{
  "num_key_value_heads": 1,
  "head_dim": 128,
  "intermediate_size": 1024,
  "norm_eps": 1e-06,
  "qk_norm": true,
  "attn_scale": 0.0884,
  "parallel_block": false,
  "init_std_qkv": 0.0159,
  "init_std_up": 0.0159,
  "beta1": 0.93,
  "schedule": "wsd",
  "max_seq_len": 1024,
  "doc_mask": true,
  "train_tokens": 901400000,
  "max_steps": 6878
}
Each number is 128 + 32 x the weight over the matrix's rms, rounded and kept within 0 to 255. Layers, rows and columns count from 0. Numbers have three digits each.

# layer 3 attention query, 384x384, rms 0.0356, rows 71-78,199-206,326-334, columns 0-191
133158049141139118170078166106124187191139117132146213069047169142113208146109226153157204156224073091098130187154129255134186194000073101181208143118255142055228129030000150164058214145040018160072180082110062085212164116129162127150000045063123112113091231131099066138087162255054255172175197141192173218036179145216000132104139164156044208071138210146119000106105132243055154148140200129128072170218147225142179148127130186032107147156168169132018128128118201096008131072157126117108120126232084108111158206188144114121111133193181108084091075145162135073199223199027110111
095091090133163082188075134059096109072121124138173089112127161148094196157202185164062126144080056051195143128049155101148136184129116177143138053166115182085161117033096090152065107087166168160185205134127192122147140087208216180156078135124167209095128175135170128122094080102108129176124127120110140089127074116109114173053100212127079113200178056136080090184093158106055170212073088181121050146106111139067190106098169118109160134115161080171115042206124182019141183191085054183177158091052101133224155140143160108093073085123101128168099118099081033191147069135102128096
157146138157094086129120061130145109110138123160163130096117128131155052177120151106119145093133155126146088129096144097122162095080077131135091150195137140086121118135132101089124160159127145105098136180149104111078123121107189145125084122145120107108140126164170168147126111150128131077098153115074126119138100134145140117089134151123116117111145127144165108132162172222143143188129130129128105096112156097158103123140073115121116149146150182148107135128122115153132086097133140105160126161173172142155107125152195092108137110097137143172131126109125177085102149131114146141
093160118121102111144115125166167135132153104137122120107092142076124121049128183183095102141151127124188134150133087146112163137146157095130070090149099191106142149131132173103140135149176091160106109114138136123085165150177121100160115130063092106161148114196128117117091137103109119111101165184154150103098109165105064114062134106127139144048110133100114110134123096167129092121129143179095126107111141174124130069096078109175149199142151130141116130082150123137107117129100095139133165125144081101140120139102227142115195150140132156139141147144131132103167134142166095104
132135137096164133130085157112134096160178129133127086090116085084171181064078147147140156123072137170176176073171140066112109138152100128191174121133133140141115053113158146142095106110118140102048041136110132132159126110063115158118102109070121140143114099070110141173099120139139114156114091087110142159130124096100162131144109101173037148112176150152099034140116151101174104083129126064160175090173148143067086128092154138121151164145189141174141112124125091154133109129128177067060123130103120096084116133068122144100148124154152143121143137141129111123146091146162133087
142126086115078171131087140129122116160171080090170166102177084130146138139072054114125151110153140132121185158141089137172079139121151124122090126198086109095124125101118158107130099134151152106161075111167143167144144145132100082133096182099119118105122071143137115110128122112139133120148125099108133118134122165135111163111140127125148110069151129114187120099144130147185110170155146114130098114095093123149128170110081130134122100085069193108136173130061180149090114107122089160095050160111132169125099142104100144125126123154143113110161136151107179099113142034146084102
133120142139110081149168153146105165113141192140111133159127137145197136128113183149084140094078191166197104138113125140150112108170172142146174127192173074132104133107158123103133157117153098130100099132144140113113076177086129109065100147144175169137163134122132125100121119105104120132093065093141142125175128134192137145182133201114118128135141136149145145139099079123040094129108117154104097112123097113086091111149198081100086104188203210148164117108155126102137068122066126145183093162139165045130095093119080122131092111156147169096125119153113089139084080145094117137
136123093135070123131127084123165146123128161149114101130073144131071094119144157139087142194099130100205078102115146110088097078139091109098154105136128153117098142132147089138096123100055122129115123126104123123120141137122159152111136135130166168097132147112166128108122174139124121110122097156138077122108122135158201093114117070130106129137110105156100166125090122158123142160126111164104151092184104129120111119130095101153155138104176160182113122132154094100130152158165120107141133116128123090154102143128127105108106185163113107178158148126136122073166090117127162139
071145016090244206128107084255209053135116133219155255053153226000101111056129071170212130085110110124150171152104152108116155218220100106111081103102190045141141191060078095172083136063103172130187103028135071080198156145168000000041000030088038247101113040221105047029128071255081146028223125111170096210181250111057226191151004035166179172131072045053088076060141178255068242040068111068191050235168212059116098104144151067148195195077073179145054010189154045058079000039128027161181053007191148118105201091117206113095152160097120133093000028137174157123070071192136072089
096114173148088190123089109137097175149089222166126121093180147069109065252133158154122116191063210080126177200173127166132127060033131085110115196107048192121187125219125125123121104201079225056127060147142139208127157098111103129182098094098077160191117145074169182177084134119112105095051112000103255075167092165182163075254109087044135160099082197164234151106214113103174062106149125142083161113112061142204085106100136082046114182084067117097135145140086126103146051144115169177100078142219139232085157131147138113119197118128119066181165166155067117095013106183159135087
099179137104092108163128143149102108130117156144123119152121109143150107137116078131111069126100114153133121123115129089134127103063121113112104166099130166172085109175137107183107128132112114118108096111132150095114112104102097167122139126104154179109136105119100182177087132143145080062133169167109215150147120068093172141133075140150119108070083215145148168097113137086073100159145132076086135151055146158125142110171138102140107115110152164098083179155120162120146106113097105135067132119161155078157169148123099086177153143146110121086119084157198118120103210113132105108
109102120113123136144156174101188147149085166122115159201065098205153168118103143078159114127200108134165138109129051114094119126125105166190104135066117091123122140140088109114154131102139172122132120087152118055107200114134219190157125101165091141086078139142130059161133132127154111140095143132140149096128119073158102104112127102142135122108091105173146174162111121117101182147115131165140142143133110131149159120085130158118130117065106131164136174119121054106150145091135167098100167098130062131192166104098129228147091142036157164131087126096183154097142137135125105179
184138151118106127142144159129122202119067110123136075143140125151106102087124113167095168176112159136110177105122114162133078127075141127163135216100100149163093159158165084110113115159141203116102149153094056194141165125076104115158139081088128143052128135043150126160115152132118132097116108078079127127204150140143139173163114120151107142122187175103069110149155068185197089127145075173128142081118100191129130092101148125122074189137156148187140193150117093104114223150174111104086085097138099131080134129118133129067088114096114082123087108041140131097079229163174119164
133109150173111176148096127089146068137078115081150097154129057178174141185113065098126140043116144098136133039071136141133105125169156130103107108134152105099123132097119171096144147178147128140141152152187124135102197081119156136100131142167130127104080197112120105125131086129126078142188124073087166095082099143158069168075156154108143071129130069112195063166120113187118116144193128137103088187116123090132119179182106172130131160089094099104120148187051058129101064079152090124193145163048116148097146074146086155134115093245052165168071147105118094087100123075180103111
148033089128135164154123176090119179078180120149097179123109087148090137122130122085166124095158151042135125162101142100085110193098117165122096057095097126153145111115103175195126053163097050069060122176129155114147141132185144104131178097069146113153208154174128219117084139131124152119073192100090084135114075133103084063164140116125107153106139153127140160178180131178130151099089104177155122187054125070108149188120139157170111175101103105177102151127110139114089134146144121105142104151154153137166160156188101077122128089095207122201085168136137113116190164119152124138
140145141121152154105107150163126126136185140140131168166103121104151121132144143108158128122107111065158104125186139108141140130172059115095146106119132101134118127105120131062090131100127100184113113120162172076163129155168172172101131119113137105106208090157105094090120137186179156146107120148142088121152067066142159142113100144155131105160120119129114150134118107104074161167113136130097176138133153096116147037103112155171115134124138160141115104082060047138083118131079125170126116103140135134072085116083130149147173119182115139195087103079120124106080104103139174120
094106107112142230161180125136138049114161130114158098106115141051091127185130158105155138089151067173204141108077101067088125123137120074175157119101102136130119157066153098105127178111075101110161076060194146126119150132124123148144155092084059155099099098146124116109138109102116203168136099118111125235132108133174160147089100141144129168123105081097157197156103142141173198136064177112135170167125106061030121132052121091084097137122133214131125122136123110152103169117106080114156149156133104088123166114107136150123166126151158171145162075160162082106104137097164129112
051190133183138084235131101255245000107100076077194183075088174192173079139190171051083160096135175135142099109187080255103154152141075248136186134202056107205095161061103183105100138132059094061088173080160156032200157141114213111028113083179043101042039000111092155109113250123062146183122013187026112157105037200122088128054145121206177100205255145174126200122134125131064141255062192132179140196200197104065106058103183211053208105143203167143190155082067143173042219142093056177213117080255044186055116194149077153090093117153169151167071027029202085230166214136072068040
121087145085064107151165078122090157102185141079143094176210129195085126167158175071157098117134130126132125139106115164096085144158091178158112206121126181131204140135134100130108150139147092101137109108072116089109161117144160172144121070139148153127078111076169130074115088126147140148116128161098098111184171222115101088250092166167115103146111148188063233174223109150144189104099157202155129134255119069118150144191108052075149115116207073069098144051145115115162154090135085060157040180136092129190094187022113188032104178114096138106199123201228072080187199114136097128
166080080160081157072115097122133155113193138151133104112137113098097091124122078126076091149120131128142086159090156166160215144107146122134093110093148107078122122135109159106101108126152181159109098156083133078083138167163168129158137096142170083146140139161134120146119105116145006082145152177151145118145141096103162099165101131146133131158108159133093117143113101104073096143104078121152089090140101106142128170148107124207076164121124130108149139134156155105142105138162181076105144225159145131110115141130114071075099087163062132118118131172161108134106195148143149123
121166125150182135122174124166132136126166117170094129185140191110104139116149168107157085138091133169127128099179182160148094087118098139067064088122103181109113157137122083112165118098076097121052132161121164100098083119192154156127137087118124122149163145156141104141066195160126146195143176119148183108149146116085086163154160103136121070128092110156108124117136113096107113151143120147126084096116108142167104114118153133159168115163114143151072117113114129117151159165144126148118111086114139041152141132137095143139127097170177035126107148175132141111158106126069096102
146181072127102115052139116094132157136116140148101073084080135156056111159113105116119125163100099110089138137131152110131109123151134153189135205122119090149094101121090150128079144136096138152069184135063133148174115130147139210145085074108114122145111141139125150185096106064146107106104205139179137086125132159065122176115093140128079115141189179116088080141126187132162128155125067105131164146115183165186136112078107144130103100142101071155158171167073134136135108073146102047127124074193131129070133093137138122113096118094187108189181131096109130119140108127118159115
164088170117189146116124161124167105101141140149158106112127080095062078172148114160137154062166183096150147104106131136103097123122138121126080122168078145095113160110136101116137108113154148184153145154132076096161127102073113085132125148150105167160119146130142130117064123180121172061167123053126110100077162129180111130104143115088131164168107129082132105129177141106148136170145097155090071122129072121095072201111137143144112121193092171140206134090151108135109152128117105110132124076137120109126105074113185106134167083133151134135153103123185092160108212192107232130
126094111117143166178182116176158141111160110104205150105133210168112104183059118132145120115109156130151123058149125138118170137111114150117113117101117174157118136134145101174151089187155072155102126099110139077125140110151166154095100140097172158096158105119083150152093135096094135125106180137093118144155134091107129118146134077087146162148067176090118163133153076088132096128089077169102111091114097150150073129161148154205099141167165161172176045127138128154172115110095139142186127124182158167098130068135130112122133175133190074117126123139136129163153159105117094108
174092107102084186127100120106107142157137173220094051089146145163135211190172136143102108161125105128168146106095131172086180083075122141091127072131105109088114111083128142139100108174180083125093187162093070192111105147145095100141182160160121119130144071207113142139061117172141106136173119106117128091122094072083099108124129144108098080183125116176156125239109162144126188156226102102095120142103095199193112117117156116170109153075130129141139083115136152175160108108110069161121161060131114066120117149117146147212146121128112122125103194131123169091111107119080114061
# layer 3 attention key, 128x384, rms 0.0331, rows 70-78, columns 0-191
117138176141112148184140108148113148139092094118185192120153089110139115091092156144123121147120157084157099109131092123154123119168088104124127183131114121124120171108164155118151126201108118136100107116117141114104104122131179144120125148162104176139118128148094062066118191181144191089079114106120101128117119149111097136064129114122135128125147112102095155103095078074190154099189124146150188183153139124183188124106107083135119093157087129076182173116136150166112093121111114120057173169154140133199142122140093090146142110138125132190155175128099125114125170089115124140
079141142094145160235111125164162109128118127160127132132175165160164146135039088120079153132096144088078099131129114148100088212128137143105095087105098133072137116124104133100056055165113129103160078107131156115122102114127117142080173063134174084091165033065121093146134143112097120127103147094088160128195126124170062117092105066071241129122148166114097090113121139068133097134162107119173131153106182117114025137170142209178122215107138170188119127162109070129145129098083127061132078091084155099104147159030116151109090033171164087165212083126128119159116161116137109084
100091187054111108182135098200095130118166144099127106129132122132103157064136130138151085098099191179108070128161124126119126122072090108116110045145153131141185077224208192150152103181113115099134144179090152159095096177154151133123138158129112174122134152124072157153173089127134063124139117141148111147162117134156177113085099155159114112101149093176142099115017123108093124129112142160141255077196116157080106203165154193100103109119090151109147116137143013140155145136178149134115102147155129099116157151082139167123144179159102091137175172073128163069113166136142166120
075104142130071059116074170132158080126150132151153140135090164126093173092153120114097135124085058142113106116136081141154155095170121138165107156113128112129062164153158170118094127108113087115133148170078117103147105095119115133120186107106141115086118140095132092136120093122126194099105145134079167088168138171105059139147116134128033173069171158141083126119133153151142081107142100131128103077149104191082178086102155117142148094151205135051102158123132176087176113166103109153102046112149155136099165144160134124123071173141138128129179128142149150124143126130109170154
151058100118097106100125119116121159078124091087149145121165137182125133124181095131143127128024115128204150181057133091103066091129122121150152112070119132146142175156155098140158121140129182092093162136159149134127104151095149168129133088133091115089159109084119083140147115140168157106139103115152128169125150137170113125145088199170080117127098156130153117098109116147174171082120181115155089147124115113158111117197089182095098075074114095139127120111128062142169147146106145036104103119123139091128194097123119145121126188117080124194098184102124166176111214127079123184
175129062116107087124146125103120139119063079111081141119172143168154069061096169159155088167080152110117100161123120159105081106146106123122092141162090122153107193128113105124072106127144164109144140178091108197099112054122127138125138070163184084109174162150134142141126145188107164126109116089121139157120175155176136091145120102145108155109108123179065147143117173137146070173120087112083128132026163103183129123095148147083184172124104144152176196113094120071128198121098111178137071092107125156153132128140142094158098137100204157145132163095118081120151056119098154162
156107135140198187190159149126166111043098140152119121125080142115144157107142123014137106044145144200210148104113145152127072110185088124141100143102109130049047151148160129153112062172142188137107139146103107141136109149166122188083107098084191133129139140151112101093144158182175106159091179089167114106145115119061120119132131130164152133119130093191151136146162184121132150129153122160107145166067142095164116160137119129127109119141125065093117159118184158069145148101088144244100190122144146175114179079073094121136079092113117134128102129176146159123135109138139122128
128152102137133171114118133145173183097084054125152112064126103114055194171155123126124129130137137126094085133130131144115123111102091189107171114149126104086095096134087193136134159115139165150096138169144158068169066135173121123108140138132106133078138121148109190151119152119130085165150227161125150103111194162124148159123122159175109119106105117109218173144073141154153113192091080153111127195133104126120152110099097183143167174107141097073171115120134178125124133143100146090118108082113074176100157121141147103122095074167141086115098235114119122071095106096106115153
130140134105154133099122083130117089192191141074109138089079134100072098141127128153172129151163116130059128109105145156116087106158118104164099139098102143150165114115180144077086077086109156116129113196109133091097119182140111195151147101131096102140119136151129083118137136131107058180098116129130142133089174095155161127106111126133124166183142116133134084157172070169171160129087100102171116145139175157105149076081101083152038105097163096158162081166086103157093091113137073119066070164198150134162116128091160139177174120127168214136096135120148110101154124124148109118